config.yaml
d_model: 224
n_kv_head: 4
vocab_size: 2451
norm_place: "pre"
norm_eps: 1e-06
attn_scale: 0.125
bias: "all"
tie_embeddings: true
beta2: 0.95
warmup_steps: 70
batch_tokens: [32768, 65536, 98304]
train_tokens: 344700000
Each number is 128 + 32 x the weight over its row's rms, rounded and kept within 0 to 255. Layers, rows and columns count from 0. Numbers have three digits each. The size before them is the row's rms in percent of the matrix's.

# layer 14 attention value, 256x224, rms 0.268, rows 122-199, columns 64-95
094:096125143089153127136130135132155120143161138108171098160126103103167076128127168141108135103164
099:130110107145173112113145131073182124136154142080153162090117114148157162100129130045163129178225
091:169102111169165148107109110106152144168133143107090148093121136148120132120107125153146157079145
094:142118139175182101205084144053130155184129140179142153084179151158123143096147152122120128097077
104:096147148109141148135153110077167152118111166105045125093165113129203146131110136071129125115018
103:138092178109127149095149117160081143070191169089090178065065097135160114139136173141074112106163
102:175095163151163137093152137114113134171095082104183102149100128141099193117111125140144186104192
102:125149129106118085148215105175137126083137119157129119161095138100211119115095133094115137079047
100:101122120099158134131122119190088186048167102121128081169111122103113178114126117122168135193101
112:146104154086106135127141108088168141151146120101125148144133148119144095135096096103128130149083
099:138064088099115129063132132133107148140157153173169100108163110153122170124143148097133180186117
092:112095171104171130098160161112166092150140134147150059133134085147151159116169057068111081096100
110:079109158053102131098155120098090056123180138096121094150153118078159142129080085109146117092148
108:143122127126102113168152130108120157085132142154141102210112173092181135146065178162139179135114
097:152142160139080131089118105117147168195125151148105114173128149123157105083103118172108133076105
108:154152107124121098081081111127120136118119137115152093121165146141091123119096180148154141174126
103:164190098129135149132162076135139095162169168120169090138145111081114133113181170095075166072142
103:140169107143129210101124115093094108159139159149134138141151086162167181150116184132159070070082
109:140119133159135138117086160069133162207166149125108129124049114137178107116170104173082098169145
092:159134186162157119111137155137155093152076100046148150137136125151121151093119222202155141133143
103:137158119054113098175147115119197117135119166184146131147130113124156067109084080101183122109199
107:097151124109140128071185182106150078119103113150210107124137164122133129091164162139119138106161
100:154198111123064116160124113158126110090149081131143115147069085093186093145145125104095084130094
109:097153103186162101148142136125113122125155131157109098146087144128137114120125145107135137153096
099:136141083063103130121149101159102120095127115166089104108115116129120126156124124087107125146136
108:127173123149096132041095152135119164071130116073153067124160156154060086079128138133140095200179
102:131159105140105124148128110181180107104095130126135149128026137131095094167114146078151099143117
104:112095128061095073122163094161103083095149132130137124148156128042074081145145124141157092197119
103:103125108165128112114154128081138150096145110133155087156113213127148082078213086131100128112165
111:084053068126143104124126142120105153101100114095126150125153169081087116149173125171173142152092
105:127092121071174116104183144115185141113110133161117121106183068095142107120123180134222061183132
096:135133112133109162163081128102111135179102137122063157139099180168149135147129113087115136114108
099:118130132150165142121124111094129155130102099173103132136169066139144167161084136133158143128117
106:133085147107066168132225100139137095200119118103092098132135091137161092178143138113149141129116
095:108141109116113151098094096087101135078082133128125096142134139152151109139075112097099112120178
098:131100170158209127119147141089186088130165075153097113105105159133105107114048155089109143132111
099:105142185131148108096135078125101187114116104060116101174141110143086197110114096173066085102123
106:095093174135146122117108129192095104200192209147137125126172092097159111104139157149111151151072
102:106119035142125150130122110067129149123157132156118148163137162064097101134124120115126089084095
102:113073130137127110177137135130138157205104232113119169145115118138084111099061153125065061063068
105:086132163127131146179142144155120110153079096177078083074143116098119137138136169205143138215168
109:126105176152120115096121171166171136113135129168135067171143152106117097100140136205121090154106
101:087140201104140146122115169154161158118120106155131063102140069101083108170134138134166097103078
105:080154107152103133179160167196132168166164206024112108152180122131149138209099107110163090139109
101:119145083067141083110126176119115138157073130144101115133140050139098145140200115096110119064171
100:092152159105114109173143072134147149172107155117051128167133118107103152079135118153120157157189
109:136076164121098175127171121118167030123171192181163088116075100136098094170110137149167150136142
105:150076100124113150080133170144205181103126078089171081084150099135156086146105174175093147143105
105:134137145109113155103182128123167129126121170172139164157146099112160108126160116167129134160076
105:136182106083082104135196168183113112095140151114126175154135158107122124171137151147137079072125
103:107116118105163176131068194147148145121116130107184122138127093158173078136128082188125206051111
100:075191117143128109155107107080069129128136124102099150118208170103130115108132080127116098100130
102:196102070044129065076096131111080136143141111168126102099097123115067105150138083100122131102095
096:111130123109155155169135132186165136136150162117143159145103079152084095123147131151102105151102
102:145093168150102109149176186096113136147154166108166097081130147105181122153125171142118082117064
104:135085113093155109096147089124130177169147153121131139067132157183149080153144092169102156128100
108:133080141098149169084100114117121131114120166117120149093101155170178097121203161105090143132136
098:088095092095126172169116092116167129121117138188109156093041163110132131155112111133141027143149
108:159171130143146119179131096169141134164139127175202151132130123138154139094087083135135131138173
110:120078113149209075157171122160077136106156108108180177131056139095111143108096165128117149139177
109:122180155133146165121133086112108104139096139095098133105089108119117183147119101183087170094153
101:120143118107134103181137116166217116116165086077145173186103174093120095118132147128129103134138
105:099140132180144119173122068117184133078109178138116140069154108052159104155136168111098161200184
101:133135097173187120156131086141104167125124142123076141145091142202080095075131092126148155120083
098:133189111096137115129141131141139188082163156096124085069100102130059140134141088061111129196155
103:161156151114095142073111124106111133116103110083146130109153127112130148125066158134110111116152
106:160157187085163110099168106110126101094182103098099124164160153117143116198220114145127097188150
107:134126124157072133164115102103088133143170140120127136137153106064118183131068149118162169163145
107:088102117091166108148119149180124088111126129139104191145101113141107110090176147128081140111110
102:169143130099121165138063118109083172069193129135136098134091125140145089150079110135139209107144
095:129126070120151148101123179123135114129095165122188140188154136148147132073094107094155097128110
098:075105129141111140106165166144123160142140108162087100118105114133051111143090112123147157143093
095:173148129193174112120129130073136156103109097090193111180094185118165124165129151150175087107125
092:108177140136087081144138114120109060088119137091099157073148149096125135125134159078114104118037
091:185159134211078084189126157076181072116174081171075159164109212116137079169105144055118142139090
100:128165152148120142109156140138147046119170147160167069127061133128096126145134088089088158118181
106:091097151122114062141126160086132139103118123145143187155099137128171106116103171155000069143107
101:043171086157125141147132146092116156114151140161120040154138154124109148133113149189109172131053
# layer 14 attention output (transposed), 256x224, rms 0.226, rows 122-198, columns 64-95
094:131104107100130147036123117145113155087128032114098096110110130108111129141117121114157137181093
092:139183160105156127101155156094117180134164070161087138170168116133099145091068191182092085155069
088:117166133099188178088161154147152145105093172159161160155140142148096131118088079207123125122140
089:166105151160116071150239113132092071089144145101138104065112143101077147135093100122178138130122
104:122118169139100117111125139152192166176230108173149143144146081145136157132151134089135169137094
092:169197160135123134116137209200132129169089119154100122123153128157152153175189147148181155091149
118:148165146128166104065093112108172126127088117152154161089052109180143110078125097134166110087091
120:128141095106156108162135130096110174110074092121123118105086049122062164089110121149144120111133
113:118156176133044184167144095115130146168134094102110094190122144125135144119128141123130129145130
127:148114100070144101112111116092138141165138149114104138133163148146134114115160135121143170182070
114:216078111127125098109112104128119178080184077178123122131139094126101140118138094123141178136129
108:097081139110200176193098085097192122093122127087123145099101121143185129066117119125142092139101
128:142092124137102112073099143093073148131132104083161138107144144135195099133123118152166145151161
121:118142111098166117140132178106157162139094129103135141139092117145200052107138136130074116120161
113:104095116132088102163157138125043191152059142145161154097173115136132169144090165155103152120083
122:118146141090142130150109043101166102100121097125083146128109086140057138134102160138159137150178
114:171072138167104163140090091099124141144129167152105107075121125098140110109112151151142163070135
120:146105131194087182043123158111092111201132132169147124071154120095107130129123189127124121160133
121:142091150077167142115168133131130143143112156099089136108074132150102075127195108127089097162159
112:175149148159138112102154098131163183088127101144148192125115144178086118121134166108132174150108
115:217112119036074147145111114151128172148102148176134118105130124149167080148114100091098123096138
113:118128097084147061165068140114127169112168189137114107123151109204148132107100122149138168128189
116:157118126127167130126096125135114161086080099104196070105111118128161117174132111087152127197142
122:101132117162101149174198108152127083130113114063108116108144088119112210126106133138150174123130
109:159081164073122139082180109149118129124140141141062112142099136096101139156137173037143176191113
126:170163149120143136092172107095153151091116134125139170120097119133135110101120133067089157127160
117:143109135123065109097167146199151070116117151108072103130026129127157125191096118119138148119142
116:171110116138110095099194096115104158129109129123155126093110078106147124142122153208143109118157
119:157110131141125098125176148146147090103108137107145110167117131096144151111118109148109107108129
134:077100095154106130138146142146147102080146113154157172107112132000138133132135108174143102171191
124:162088102113147173139150085118123080148166149148099133087110130128121137112129122152133057158145
108:132183091103096147156035090084121082068111140136134143098061121135079130149123120085138141152129
116:073156154146099147135150134086107133086084079108102143111129121123171095197110125069121142104110
114:103099147124131195149120096125154154089116145152101114072097115170131095135144106163117206148118
115:147096105129119171083107124132098140094093108154172116116183090146171130092126127151103140138127
110:185089140133171196108098139132160108136173099100103077098136120135142108119106136185156148099061
114:129167149163188122105156099126094176131130095138126093146123138154093134088177164141153120209139
124:131066120125137090155077082117150178106170111075214102116136119117130161081150109153152178113197
112:157123127173106120137119140070149138127136113120143155204123172148115165125118159150167111177128
116:090101142132131135147142129111126132119119198143121135130077154145098071130134179179140140163147
120:084114140114119166135195166092156139104093133131151109098111163103152149146122150122089094142119
122:174108127167120096152113177113128112133133134072112140172146142110131176169123150160146119174114
117:042128136107165099116122159135158142070089102152113066140097137104120117150147191147137146190144
119:126157129098059191196173158194168167126126082127105108100176085139136156141121101156087119166171
121:071111139096120090133141152117150036156106117180134142115111158097087196160148132112102081122180
111:117139171115136126200117064101151146137100153162065116153153110119095164026134109084093164133171
125:146119074100164162082166121120097132110149146110131123121080112177060153160116111109147128094164
121:126072099128127205082168071190174147097100115104144125113111077155147094162126179103147089063088
116:123147102099182091133167060170105142140153184138079171113143127137115125133208127131112164073146
118:094164122118097139115155177174159128092104202176159160134072088131153152101121096097069122094112
123:071138138136160175110079185179094130145153145180134121174132129114105095156099132112158219159121
115:057120123144158114067191143155150127200095148106157127129127132137123126084129122128096157081176
111:170114104137160087152154125095082145118166072173166138125112151096077096120094096107123175108099
110:134125111110132208183112113089098136145220108069149127144138071110089143173148119097119165160139
117:163138147126140139142072166166124182142112097159111140138104134104080179130092142121156119144167
120:161167112131200081135149099180170133140113085146151101097140143076117062132113129149117130166086
120:102124143092166150110127170156162094150106127075117145094095085145110098099168111135108170180109
114:148087125130124147192051185112151079115099186154167135135165144121196130123132170105125067128138
121:084124100137138069218076136143087176157090098191109168120147168127151102134109106047148094149124
127:146107121227218092150125130180138139066143084131119102108132156113097080095105135106163118161167
122:047113155126123140116138121127106109164139110149153139188128134140108093084121142182134135124141
118:158161103097119057145072084152161151121140142142124134189094092153155070176092133123160106164138
117:130103112157116115147126110154162099126124163119162133121101121120112089155134139141096132176156
110:135120122137099112142143122051120095192119092159135095124136109096126115114154081107152143166110
116:130139135103099119157060157209107112088201145104185104137112113145182130154089120089083109130090
115:152134159133079135091086131118074150096140154105161122153123170092139075144116095124123118094126
122:133190139188132120108093120149123133153122158098105123132108130176142123113138122172096139147156
120:168133092162068141174126165126121036170172139131153147106150115112145095130133149071120141138087
114:118078127104141187160114128162192124156102158122143167181129167113113101099158152093135126093076
123:139116121129088128116161125148115097099159185101125106200146129095145051135145141082158190144055
083:106196119142099063185128099138086176180099145163164108168108147116085099175175126197146164181124
092:148116159117127082147130119237088162083145131087092121145117102092165163100130123125146099110161
086:109060153132092094123131060150144086155137096138100100093148123179091106134095136074114156201154
087:127139154155176125140156155141110166120124154131120100142131074164171136140080097095202081141165
085:157142092100137164105098135114090104113106188104111127086143101145128150070183159104180146188143
095:155097085118098162109094120113158127162060156125086145139155083158152118090119164097120160180076
108:155110102094126124098112131145150123123175171164096121140143128128188131088115187094123130102194
# layer 14 attention query, 256x224, rms 0.288, rows 128-255, columns 64-95
106:109173105111177115156134135191173188120135043142088160133144113162104082126116142117077139172156
104:103158099143165171084156185125118128149150129086124121052136098112109179137195107143136135136123
096:118140156144089139045126134115147133130090113058165085217118051128123118129132129151161081160041
099:132139146143118094104084164132061141089145114124122093087085147203125178166111141144107133154156
107:176102147173141132103151125134137135114119129152102102140132160138139078108100170108095123172123
100:164071095140091113125139078115118150064067114102084106109104157096166125126162151097112131105051
107:126104068112174125083162179110146106171127156114095081097128130159151107110099162219125134108117
106:142166110154159060079100105118096134131069160155138130120125160135114123144151125179126109063149
108:161171108095092120099130144059121176151063134173121120084104077203112162169126134073140178124112
095:137129168069101129167111103082106189122113147157109131138159105134042179133178143135118138097121
102:148089098075108114124103141123114090174135173155116183140139079132128110083133090129075143165079
103:131154133090179145145081116135103086091134121158149129164091117124101116097092125078121154156147
099:128141163125155111171154111131141104147169141198053160150174140099106170143166144095130068043141
104:175131089143092127125163168096086158114121071196180135120074138113095084139102126130132143166152
103:069112104108209142118090160146086129122119112188126147089133107115116094184107168046107110126070
109:098096120150081139152120135148100070093149103084151089146106124088135158152157115121124143060115
096:166130179153197120165097170123176146083134122139053110178155178188112093114160132183166164149103
103:119173137124102111179195136128128135083113058137141129156075136151102144107112135116160104138097
099:159141125110103172117096143139124166130134137137154105121146144150099131104093108138185133188179
090:132112134158151121153179177155197121097071123114080124108122134113150150115127162104084095097198
100:111106116106176189193138164165118104137146171122106113112153168083102162094156142103102062191188
100:138142098161130165101125119136158100122092113134117062064147142148135191167118130176101075138188
100:036109150180113120153129085125125113153141123110128144132150167165217163151150151199184154167091
100:148152075117031144125109130163143126093167142089136138115126051136147168124111102058113085103128
098:114122152095137169105154131140106100105107135153133116151100105131180111163130159115128130129156
102:162119134164105197140126155170088166087158086134150092094135074136107080149104150139136135100081
102:154060175115125096132118139110164131091051119125203106088118128041157086052074061172157078105148
101:170124111133054163131160147134135164102087167102157130124126148114161152206113150131076126134147
106:182102139134057082120087120151109102096114090145204162149116065057122121119155085219147173150110
106:135117135186132110120132178136110101098154152075145122158074167134159101120161084112181129060180
106:098043102149073208079137121106141063158145148134158152102117074114070128148116138160164140122113
103:108112114173156135129119157149164179106159147077132129145172142108184113113112192171150082140141
105:052094116137101102161129091156130164077147125066081080180147098127105119151111113133168138100175
099:177142109075123069062125106150094179101160077167146137134136072158142142199125174064139175208107
103:135119137132130124126083091163136127114124178159114170119126127151158079150113177124104087057092
089:138080142104112211131079177112131145188112151109165114156117155184117081186102118105091171108073
104:064151106129122127067166128129097119120125139127113144162079105091021157115101153146162160137109
107:162113161113134038130150141145100111146138105164083095102144107099107103104120144117151163169134
108:141057105065160167105149117155117135085133127090092096062114148165169114167117134188097132102157
102:177122117183149141139202126129064136187175097107118131108108123147095094077113106096168139155134
103:144145107152059122140101143142085070172080110166092131147112153087113120149106110134107093127159
099:136070114114160064160076133107164112083188122139197164085126159148134155135074132153158136137124
105:124184106117118107121125144137081112164089119168142101151129152127161114139134104156142148121102
099:135156146111092111090153174093117140138157135156115128127155203119119160163134121137119152111133
101:216208128092108107171125136147111109107104166101125198133112107161168151110089115089113102107060
102:102063080084190063136158121066150108170129103084113123106167069103135077115163142144160157170073
100:086147162099115107213108099139087165109129190150118103124130127044151174174068153110127129131167
100:131162131092151101138141094141174114104167121135115136125116149141162155091119096100108102129153
104:151073125100179136028111167155081194143146112144158136142175129199137162113132111120153093107124
100:106093126106121074122148114129144108159093079146123150117140123136125141099128153136154180082094
107:125116149104165132093160121178123124118153102100161099127096106119135138131179108171134097187150
100:121178116093084080123088102040098189151132109119120108123109138144117140090108116110155123139179
103:130138141150076144130106170121051146125111145185103137078126100146155196144127124117137136079198
103:165159125113098167177138093132130098149151149129162169105132115098139156093157171139109118095088
098:156112134105163155094120064103107125125065123100102193061169105107127138117131131148175085163159
088:160143124116136168107129117129104145129164150170060068149131160164096153116152129091106115129194
098:170125129139085128178144148107123172112165175123081110088138132075157149161118166130127143106113
095:052102127126082112144154160149136144123107167136106113100071149181123162073137125123058138103061
107:126081114114103155154168159109146126157125165114158106139194176150116192159130080093131023123131
104:164122122142125163173115095080106076126123128053108110132148120115091165081142175110095166108136
099:121159111169112157125108105073113120173151086162151101142199154108216085109102122170146153081102
100:042161081101117123173127214106121120141131133113120143128123135128169124167127083122070144116060
097:058112200167127123139163114114149097155076097183143133083163142080124165132075153163118080141131
093:093100135070153108140095166127142159133079132135120143121173162079156167168095107140182147126152
092:107119166127093130100116146157102154126098100109124125084149117079116156129206081116141176083130
117:172187135128126161153160113061122150118146095110134210106117137124100123104154114179145110143143
087:090211126095123085100126098155159079141115147099085141141135127159090058157172125192118136156168
102:197087127111083127166167156114205159096131071061101162136150152107101102139158100159090157148127
074:098104120115129107080170151161111132120145088088098147129113132080206092131101100099147096147138
082:096169096090153138097132107083121146110111154105102119112095228094162172101121103149105162129096
130:159184148129083073140151176150110139120132143066110139125103100096079121164133088152149135114122
162:149129050144130142103100191159096097132121219095144079106083147158143098090137101132155127127144
102:140081099101187149109107088117168173118092088143119121184130152209153115124080150117113121184090
111:154129161090081116112106145121156170118107115147184168085137156147119083146183206156135102125140
096:138054156099135127179138191153131084187120192183147111126127131144163116165154136145164155156153
086:143134133096152176107208136192100154132100096123133159114139205133098134059134083121064090095067
093:145130132092124115144152133142111132149072210070124157156104164078092115125108121025141133087164
102:167119125128112111112150121133108118096168112155084132152112160137092151137153144136084202127100
089:091118084092146085162129102080088141175113163176167143135126158066173150092148179116115115125154
114:126113121107094145210115087080155106118081082132150148159126067106073056111160102112138150097112
096:108125156114123102172093120095090141150066151117167165108138099137144106167150153135196144170103
087:096105104098129061130127094144154161125148109103141143118128141166089095119161193105057095134167
088:144113206168075120177117165157125143108132134104147118103130074107115044142131076101146122121187
090:088120103116119171130085102086140126106061140171120121139099104105098126148123225177172130113093
126:110128138186168090131126133099063147110111093133138166121112081102157127122116085132122091141076
249:099120120116186149149129087094177121167132174138136129152159130106147166128123176096144108162173
124:146147109109131174156127081078163171088136078105131119109140133149128098123145096157149178070067
091:043164116092147108115114164087126149139158159142084112106103161111189134122119068101133136151164
087:084112162148150120151087117184056140187122097111150136201091130118102138103088148125079120098125
090:086107125126136148185127199071148168143187146174186157185120152112130170089095115093180061180162
088:136134109111159175107101108164144112149158096105059077071083159112135151156140165183155129158087
073:139159118175100024157132111126159097094114126115123128105143099109179086144107126085164100149168
091:150141109102156135116096155029189154126124094121176165109073182121099128132120091123156124154101
113:112079100159191158205155077080108109155058127118164123159177088101104126124212141144137154139121
109:170091166106101143102105115108081147142107130145108165124159151114096145170096115153111101178089
096:141126146094160102060054101164174110131161089098103140155141107157142109140141113121052149160105
092:124140113120148082159167085116166169112077126126100083170097089108117094142166156153158138166192
104:094171061113125155140172152169174099106049153133124051165174200131134085127120121096125144114143
102:070108125125144122077101113170193115118171093131148103048134073122116165165091112117141098098173
114:126094098112121100123160083094121141118079088136103092110099165167134121162101134151072108132085
098:085130126136176149119100133110060153109190153124144154125169114148114179137107115212102154077124
086:153127133116124114118140095104121116153082097094065228115096061129123110121151095180124110198116
090:095153100164175158148119173127170107143115096144179060155127114119103081102122134088104155088081
090:129137131141146115173139147032107119173043108178162103170140092126148082153112132092144136126089
098:093174182136165106103127117142126125158123120073091167203156133091079125153103069149126103100117
089:117163127122064141100188158115103159083111130117132122049044173114104128126152156099114123148131
095:161099116097049134153159101126115154147086115101090079112097095111138166119113123131126139163090
097:106175152117059188119152180152118131144174154128083164090109178172147120119117134118113131170161
096:076161165076101135132124124115113159103109166139139141164125142113153123111124075142093127157173
098:145160129104125148161150150129123120177119187152190145100057140102176120109107107088149158072086
201:114127151090127016118110136157157127154201131114179113107136126124148108126082126147092085208134
091:120125063120143156125112143087074076079171117148075137123168121173129144129146094122205095082152
193:154156121153065096137140075109077149099118105098124141100142089117083134087161108180132182102103
088:198136183113103036169123199113124127142113120127130229136059110207161122117176105108093147136111
100:111114102190110112143128084143157121157105163162104153142172104134121204099136110111146123129142
095:173155157155156133062127124176140131136127117171082128083116057133127118174098110150182107120076
100:123102072071150104163105082114168116108091116152101113180120165100161120197108128115119098109073
214:104108127149126190136091138130137058191098150124158116119110144119145167170113140074143129144157
088:105160144148104153192178082141109181181117137105141148159145206116185162145137165140121173131133
097:200127086153128153119067160210117128076141095141138089106118129121151158126143127141138125091137
099:190138143106188099117108166119145141171139163100157127134109152129104146190069163124137124173133
121:097117183132136123093124144157183175104128142136130158123128110187117143095110136163105100150100
097:099108148128134123162165099129125163117177105137061077176116117081133169111151177091107123133109
094:232146118113090122123102129112152080163066126137121184127065136123146119157152103044124139183044
079:138146158126127140165175122211153033161161146142167140109089180157163147155101161140187169096182
080:126149137120128173144149155145174086096075154133129176139099162088136154138122178078122152111114
076:196125171206119085088075093203126109150139167148147136115153117139100191148136187173096152064124
100:103095097090117139194089182071156147133088116119142152142062134072112153145092109163185166092108
# layer 14 attention key, 256x224, rms 0.274, rows 128-255, columns 64-95
110:095183120113122057148123086170136134181094122115135119146120151164140118156153118105140155234100
110:155153138164086163154126149106079097081092148126151104143114161086174173172098120159197066114122
123:136168150123137141148124169079183103119142086107131046153089065175079110138151140164103151177114
116:136115185129161112164093102186104077130124100118087105077101127113193150141148125155108111110154
115:117120135148109095084126110137235155049168116115107117133121150126141115072119155109113102206151
111:173107134094095121086127097098176146105153101102107093155117179104131132079128169102143116138134
110:105100130131111069161117103085139115105144191115137069160113160102195124148065152156158166099128
109:122146126173068142139089098115150129086126181135126168131130164107136158181138157182106140129178
118:120140127114100155096104134106096117105053149152145141147138147173097137136142144107138151136120
109:141117119124128187079171082129094158122128133164120162149129087091059155146143149126120087135121
110:137143095071173164143124145140127125091141164096143109134162087165121104100090178130185136099133
114:118130138040113166104107132156161159134145093161148114096089092090124094133114068095087133152110
107:114096126116123063173164113103142108123163095214079175111145104108140145138127099094132097070152
106:158144088122096102121155154137207095194173126090172091191106122154116105148133109138123141144089
115:140114107113092086111132098127118114125167095145145113118108142187116080109128101084136141118103
124:081153103175100149144106114100118143132152087129093061158092087120159101195175091138098120099137
111:112066146147151150091098150178143124148122119130091091075138099167124113184098109106145170077122
108:137095140175071092171160114185100149161118145128137141090071141122124144093102174141127120135125
104:162162202123065124130129106133092127154150150061134164075123135125132123193102151155164103209127
105:124161134177195125087164119128135115144155159152121154137179136095137115179106080126116125150139
116:075151114160147165189153139126115094158102125173107156107117192059180155120128144149135130134123
104:183127100153126139146118161133097129124126140201110130067111119161124148169118158097136060115144
107:101111193140093148174061139142164120151137138075113186129146110132148137177131134147126134135124
110:104166089088063110136064115190118163148162144094150088166177054127138151193083103078088103167154
111:105111138126134131081118166113166180079124135083076123175127062137142119172141185135115086144114
111:135089091102107120066108145118106161115080130108162151102165122204092119111135126119137150110100
107:146081119174139098138140140176054126126163111129133120104109101190114095126130121168126125135096
106:096101121122108189125115151150155180153131185087068199090077109090122103168132155093129115134193
109:090094107196153150071121121156135149120112142113177114180165090096149153147136173126104159160031
113:135156172169162141124097151149063100132132104117124206122120128141143123093161151135072129118126
112:109120123141110203143134058094074119136135123185039097156150113144111139200090192170178147126095
103:075097109173090155135147135132095180113117158085111083063076186081114161064099183128124090127125
107:091107101154085102098106137161165116146103121116041121131128168140198158110116169098175166144166
106:138158098151097127122131214121161133116143081172099120064120120119082105122127114109142162136087
113:156068110148117172052142162152163161046068159101123113097167151167136143183107137114176119117090
111:100153143144184186157110154117118146179129161096141093168114142187103101121110102100087130107152
104:075192145131092130124179174116129111057167082087111132083138164108136133083165176194121196160163
115:142108158167191150084084122167121126116071133158075126102128140127177165149148075132175142128174
113:134099084106122161110176131137135119150136142147127101110110144124119131102174120153139116134154
102:126154130155107103118091092148086136128150087149205102133150102117144134102105127070122098123145
109:083126139154128096094091170134115078110085192138097152165124161136106081133123098090146145095134
111:099065176145137108112110135106132115142133137121150141118126131111116168105113162082092166089169
114:087122085097089096116177086109129139095157029102150110165116139130160102070107192154169146095090
103:127166111139077112105130160069139086138177078123120187168104220156109180166177171134175119122128
104:167216166120154079125129091109144110076160117094110186072148169107109099095120059112144080160091
105:133101131107158094071164153076139100121078142148098119182134146090178083091100145121114149122157
108:105172138126093153176109121185101158148182135149105136106149157175141109129072120112131124160167
116:159100120160161137091199121134164146142124170160183110117069123167097142082127059078076130138169
110:167135159065131098041184112090105083167184137106147146125133114109125121123107124132118152162129
109:146110124099128116112163078137099165142104140148135106122126098114085172078121142093167119069159
113:113192123055119106103198148161071158154179134114123108110103132077068139121163158140061167148147
102:145148102117084101144181134111125191173119094136079170118128136124116152109125118160181105177151
115:154183124143128143102120084143108103100100102134131147105108158150155170117175137069138108068153
103:136146140145141142137143139109144085106173136141132151110141088111112071109070132152153121187115
106:121173121203124175088082119081100116130098139092094082121212162113142103109038134092156123095166
085:113145145092147152111154108107121110171192105122095105123072117145135070145116056165164138171167
100:134108126082114107140142136118088128119159086124109128146099132189121148181073191110098152096143
106:043118101104076108126120144153078164169165100110116120173112135143108127094183136083052137155129
114:086143097127079161162108147140134101114126164134128151113176113099126180154143094155079022115179
105:095099173130068160125086058142064146194164130150089122127152215149120194098110171066113127090079
111:117181166146202171123081095040150040123144130104105178123179133186173109190099122145113155177158
107:108077186124126103162106220117107166122114156104119126223118138147140125108131111100156140098142
107:120119207196118098159089134070151124090048121158055147132201153127118098193167176124164160094110
106:114119085081153062146105128140124091113066106130085100084137166129143137097069155133083157087142
100:102159127107127199159087157086131096118114119144134152141116140117100101127145110158143109127077
096:162098120099111121072114102107138116101208146145068065164157122110131141093095162152131123104142
101:124151107158109158136121145149145089111126139137160121112136102109091058117117153151136151126098
103:125153114111118128158149087075139174180087087145084107122122069109106100150084143126155117120142
072:122105124133108073147129147098145158115089132151160142080130131103105154155149210137050100128136
087:130147130092139159095144169119168129128185125113127104132117164079089153175124099103111200154162
104:169152115126176100106114169133057095193102135110156073120124111094156135124152116072177137162186
110:160143163169147170082142190173150115089099183132087146153189093100069133165165173149122117169138
097:158175118170096154133126106169135120145138100190153104130120119143149103142160117128105110170113
089:185151087170172129134125124114126156079145110169147170136129127094103115172181133122154112116118
090:181139188200126158112147044184122134133187130112172125115144142099113103142136109136121087134081
095:089145153146052105112146114121100144069126102093111132086074151116065123186152130098074128145087
097:178157103156148128064164181127110162128077188120124137144120143084092163089162213055147143082126
097:185117101147096117183114155136109108117149140164162078119169191092124122092099114115145129163126
091:117142104095187084135183103114134127104116152085136053158102105071161125142133102111113143145154
104:085087078106213122122128058183193093169110110132163084161094123155126140129165165127148101166146
104:169112146125180120098165078177142133111067105115155069133136107111110089098133178088135141129147
098:131161108136143147147131117158147119167117096129145214068087133107119127138172122084123120100153
097:090092123121135169086128168169103129113069096139141172132090125116121113084105186105165124074113
095:167152133081121162146108113118143110153122158145171099204125132087057133140161140124135132116147
092:134128162137153087127115143135149101110143067072139103084089088083086082117118135146136063135109
102:154086132143093139130118139174143114134162100054114125123139109146118100079153085160144174143140
103:141092122116107136126103108125121076123133088139109121112121119163147164162118095089105190125105
100:134090139111142054168131186119124165114131114068110106123105117098145147129115082109173151171096
085:106170205098084111119112093156128139160128183080208147129090129142192068120128132079137130139167
092:077163103128163138132156109094126183085129117175136150138128101112150116120102147120175094129152
097:132121091162113091147130201162151118144125094160171087090129118084124065140163112122142092125119
073:143106158151071112129118144064110169150087169114124165121118122123125198111143198099161104070101
097:124098160099145163143136138175121168146154109205147130056096124090083117152146099131129118122117
099:131125109237162085182108089103100148151071155104076158151132152127138135136133152138143054102129
101:104130169143077166143130141117099124141159132100140166173140157133122100099167109098135135081125
096:126141169089122066110152135123118134115139113175218158119111069150178154145132155189132137113113
096:083086147164091099170152119165149096088074097132100116130166148115146134099051155160116100180145
107:044129102136131171182137118071096140099108160149138174062126124174128142105194150160082172145121
101:145078102149084119132141083146147131114067103120078111121122080126100112121104125082177113146154
102:157129080107095129122177075161137153121161123133135154047153115165071146045140106159145108112140
090:077104081098072100124127155163115144154138143134143152091099138169112140168099107110170113154129
092:193128147171142090142160115198098142161068105148066168147193178093131116116158153118081161159143
090:101146126112120155128063162095121110066119150159163174127128073116110135135088131126114139160144
090:160111125150154123178131109085171143138108101093130143104121129127154100161127116113097134175109
101:126159146177062140117075085126135140123077067113146083185119149149165143123129187144150151193158
094:174125189202140127130112139128073153122140157126223205136116107100152208147109130114119110110115
104:138150163146086102144128130118127173147104142148126100131139145106159129096130110116199143165097
093:191133126105110169129126122169157182133141167142129152108120122135152175147066113121110125165113
102:121179108189188156152123111050101098068134116141075142148143215065115108115149117148101058128148
092:148161123117109077132114175134169113122119138139174159188140076149143150084147125094155136110133
097:145090108111171136096153084083135105133127140098093139104173092106153134119168123142150112083123
088:085107172114146164139121099065174092134137115120155103131187098144133062140135074075105138137125
093:111128205135130158141202149198170130167083106099137167152117101164115156142133100136086138141121
096:149134080164105127197139145115092130105119104163114115141114112122172137107129170076131126118109
103:102109150100126071189173074150140081161090074175162145112146119098117087090134137124086156120120
110:145123101071122146142082106061196126113141122132076091091107125131132074152118140128113110142109
100:136105088116180126102129109158143078150161127107147067093097141106132107195120134151110088125130
094:199110138133136120146084171152149103118085082120075125150126065085178121176163053072160122094137
095:131118165126131153147162102102071140150122140129165172183171170122099148092120181104119165084132
097:130158165076138125135098139107171127118152148097132152034128121118110149175132122205084129068141
097:120122116113126088134129113135089141116166138130110143070151196144107141080130102097196067076120
099:105116121151118142108097135156089112146090163122117082123147095131177135092060142060142108140123
098:134140118151172136140116092155161115160083089188104143163142172159159185103131065144109099131101
107:171112123096165085094129129110168147177100161126102151141052116137136144109175114155139157148133
084:121133182082095111170172124199142138128139097105146127113134063128067120206125160077107187096141
091:178157192138128080155153118157139147131105149153116198183120108135123153208159138070110126151097
079:102133145091157107131206105157191129114153141094114103189133130122153145144099118166137207086071
108:115092126120104191105146144105149132158136174070121127152130163076111108119118116139152147104097